Weights of a small GPT-style language model, trained from scratch on English Wikipedia.
Size: width 128, 4 heads of 32, MLP 448 tanh GELU, vocabulary 8192, 3.63M parameters.
Architecture: LayerNorm before each block, tied embeddings.
Training: a variant of SOAP for these matrices, 141M tokens, 4555 steps.
Each number is 500 + 25 x the weight over its row's rms, rounded and kept within 0 to 999. Layers, rows and columns count from 0. Numbers have three digits each. The size before them is the row's rms in percent of the matrix's.

# layer 5 attention query, 128x128, rms 0.17, rows 120-127, columns 0-127
112:481493490517497505514491493529476499503479526500480470503492485491512548491517531494482499520530447469455483478531497503494524492488525528547534508509485502555506472458475499523457528516533494501539518563489541497497526541473517491500440494503474540478427457480504475495479497505477529515447492476517508504509518516451494539514501496540504509502553467502524508516500496494490512512460
121:507508495500463480485516551538501562507471479500509526484530472497480485495500517513527476464485517496482461515515523504538543491511526538526509491443486502491480490503494484487478518491523485507468552473546483539477519484499457529488526493498524506483519465505458479462511545510462521535481480472521449495497497472497481541513552514513471536493517520475481518502494448517519451503525
120:490524468517486503473501491471452483435493478512500519546477515495480495490512540489495488461529485519463480488524527489517513477502481495496505479538511473505457533490480527482482476504495454509519493498477470520494547504515512541516550440457498483527485486509447511507522474507509509536507508554545482489476464521484501486506522477493455542514528507545497477529485478521481545538476
103:504534539485493492496489502476542443486512508521507470494480505519498524456474503506493485522457495480522484489466452493506516471508486490489482500482520516535522546428455519482476503530505499571511479479527483533482487504499507491494511530482577500507477518478524500536499474499485535480490471490514541461487442515502519515500505517507555520512469476513510515457502470505476479471477
104:509500538525532552480500531532515552505483471544526470539523524542495514463496464478497516522546512471500556492504503501512538509493487506489515514470452530501494501474514528497513488516501556514493485524469497489486492532470498503519505550494484467466492538504481474487500493453484486536481513442473490511497467511483502499489469479489491468488462473545482489523509561458488497521509
107:521508521463475507527483521484524508495509482488465494467523463514485508509522449505497488487487507579507518509484483486524504516488484469477543532514508526467508508490516504479463462505518496455487480479516487504496555541495521524451521517522506491485519455526541516496487491484509507476477505509529455495510511517537487516464544487467460476470487502495527494565483480463497563453495
113:476487510428530463540525506442536504498487529441476556483521501466502492496492489507498471516500494510482485528452512519487502525482479518533495527487495498505508524500523486511497465522507539454480470491475487500579528476483566524529475520532488524524506520518524474485455541516496528504508492525524495514503536512482507491495506499506463488497474502462474466507520472486473495480515
104:513477486484524506505530524500549552475539495489469501540495523463500512483512475532508539482481493504517543495480512475496558515474482502523516461520475522502548471499508524522441506465519501483504488483511461507546495500522478476496503495448494512487473475510479433481474493471504457472526490466489464526471499530514532528493518483492466455516498474558496522516500496480474490479520
# layer 5 attention key, 128x128, rms 0.161, rows 120-127, columns 0-127
106:512499491475482506488484459512529468520482551516500497495485478501521498470515493485491514507525465464514479528493489525490552501530473500513504496518473493518553492509481478492477523514492510546484568551521469513516475479493490494472495489448543475493487482511496547520488496539517519503484488453511482455497501525513523530560517527492549469469450456487479468519478468518520479471536
110:524535519522471513494501480534529458505520518532529544503505511493517499502504492494482497500511472465492538483507515519483522501506436488474466444516512462513481515475470514470534514471464526506540488505481527497518513538501489487478511529502511458494468504535545522508487479516482463502511426513455540538497458470560518459510508515547512524516501507496529488464516491499465491510497
109:509484505524511448538508512514442498501530498516458510528472498479495529538509498523450480512463521486470493469508514475493487461524489529486538502502505492534485540496508534513507470479499491492490498509529492504538499485486542536529506455471541508529485460542510535506515475515472522487482484517562526502447444493496531511488506520507498459570505464507530520512467478518500487504490
098:436482491495490463496576484493535476497498547515515510490470523461543475507490525530521478501468497484520512506479470464490538506460510517536557523487552511466492488513506501507466511540501516486547475472528523475503495513503520464505486508502512515501520508523464475476513508501536513515468452501482447537509467497492502486488531525486476451525530457484498506477504495509493509539490
106:527506507520501538561559512519506482529541519508465494476560498516488532502507492516486503480502508481482523536533514484467513493491533487529506456482507518466473473524518461481506535490480490482513500523453469465490543535541471512510491535492489483508507538511458503495450480465506445489523505482513475517520482499490518444478504465486471491491503497487498484510466532525487544469541
103:505467428463499514522479542537477541492537543512460525499503543462475483501498560554509495548492504484479497520492512514504509501483493486526491469492467485475482520512475512483505484491482463480551522537472506476511490525490492498496525497505479522487526486462481538488482507486497521494523512507479466510536505487487493541511523478519518513503515502528496447515552472554513488535444
105:514525509454480488482465521496501543537486469502510519509494478526465512522480519542523533514525480523469502477522485540558496494461482486508491453505530507502500463495527489494510475457513452497491495484500503491476434525525479507523497521535500514480514506506501508483529507557476484478508500482543480480446508502471544531537538453518476504523481501532499471528502503560536519492490
104:493478514473506528568499518487508512485527513480477543494523487493510518559460521546440541479448475542500525510461514474454517483498463547472500505506479516466500476521510507469495481504514487536475497522500512528504540442488498477532490514505514511500485522515485479459489494484468501492503488456499508481539467534505491457521530467495530478490498462512485480524501511463476524468492
# layer 5 attention value, 128x128, rms 0.166, rows 96-98, columns 0-127
126:451522467473519515487477446511534501510508524469565519465513509517522505519489516499497487501523524516523557491489456480534469494470544535530530468483496521497507523489538521547518497475471501468484493493483500467497539533507464494457525490530514497478465491504485523499473479495446493478479500514536476487470478473532548546518509510471514462520496497527491532505506470533488471488500
125:510526469511523521549495524464493472541525520496477471499486518494514501515538489429499486453476478529509542526472511524517492515472498501500496507527470440504413490506510533512503502494472496465532475436513483507517514516495482492449500492510447476506485468479492520511477514486530537541517519471529474529487518510526471502515517508486505484538485516467493504518516483500532487518469
109:543514498496522486499515506480486489479502509519524473549445470489467509523463556508522475489561481502519510478463546526469526487489491489492538465516528540500491525478492492478470490498501445451525491503488495506512511529495459471535494470499527500482507500471496512478493497526508476513525512497507513497473473533498485502469476489486516564524533482466549537487510461548482473476544
# layer 5 attention output (transposed), 128x128, rms 0.144, rows 96-98, columns 0-127
109:551466519531485491497498528513471491489503470525514524515502495475495537503504475470471447474485476482470462517520511481483438489537524471469508481500494502445499520558519489483523491535489514530461484490485501508523488542486512541525470506499489477526543487461473542481503486475509474503467507524434461502522480525508473480521533486448502544490488470490523467492485506482488510490516
103:492503557516475480459508466498532525474481507487532529478517519498466531496449545480527492505472488504531520481500505516518501477544514522541491514521524566533546496478489496494545498506511522530536512520466537486485485473492511506522455509493546500499490508518458537446513531508495505503483489488430499528488518510459496488499479473517531475484492476506503517451475521501502536494534
102:513499499466530549470538498490494483522473469473468494512497494466527555441507486519520524511524471481507524513512516499502497495538529538498466510504496494473543529503513518499509530520488518563466481486468536513474446476546513482503523514511530508517504550471488470536511505518538492536501549474484513525545520516492520499525486490522503487447533530526488495489526535519516470493481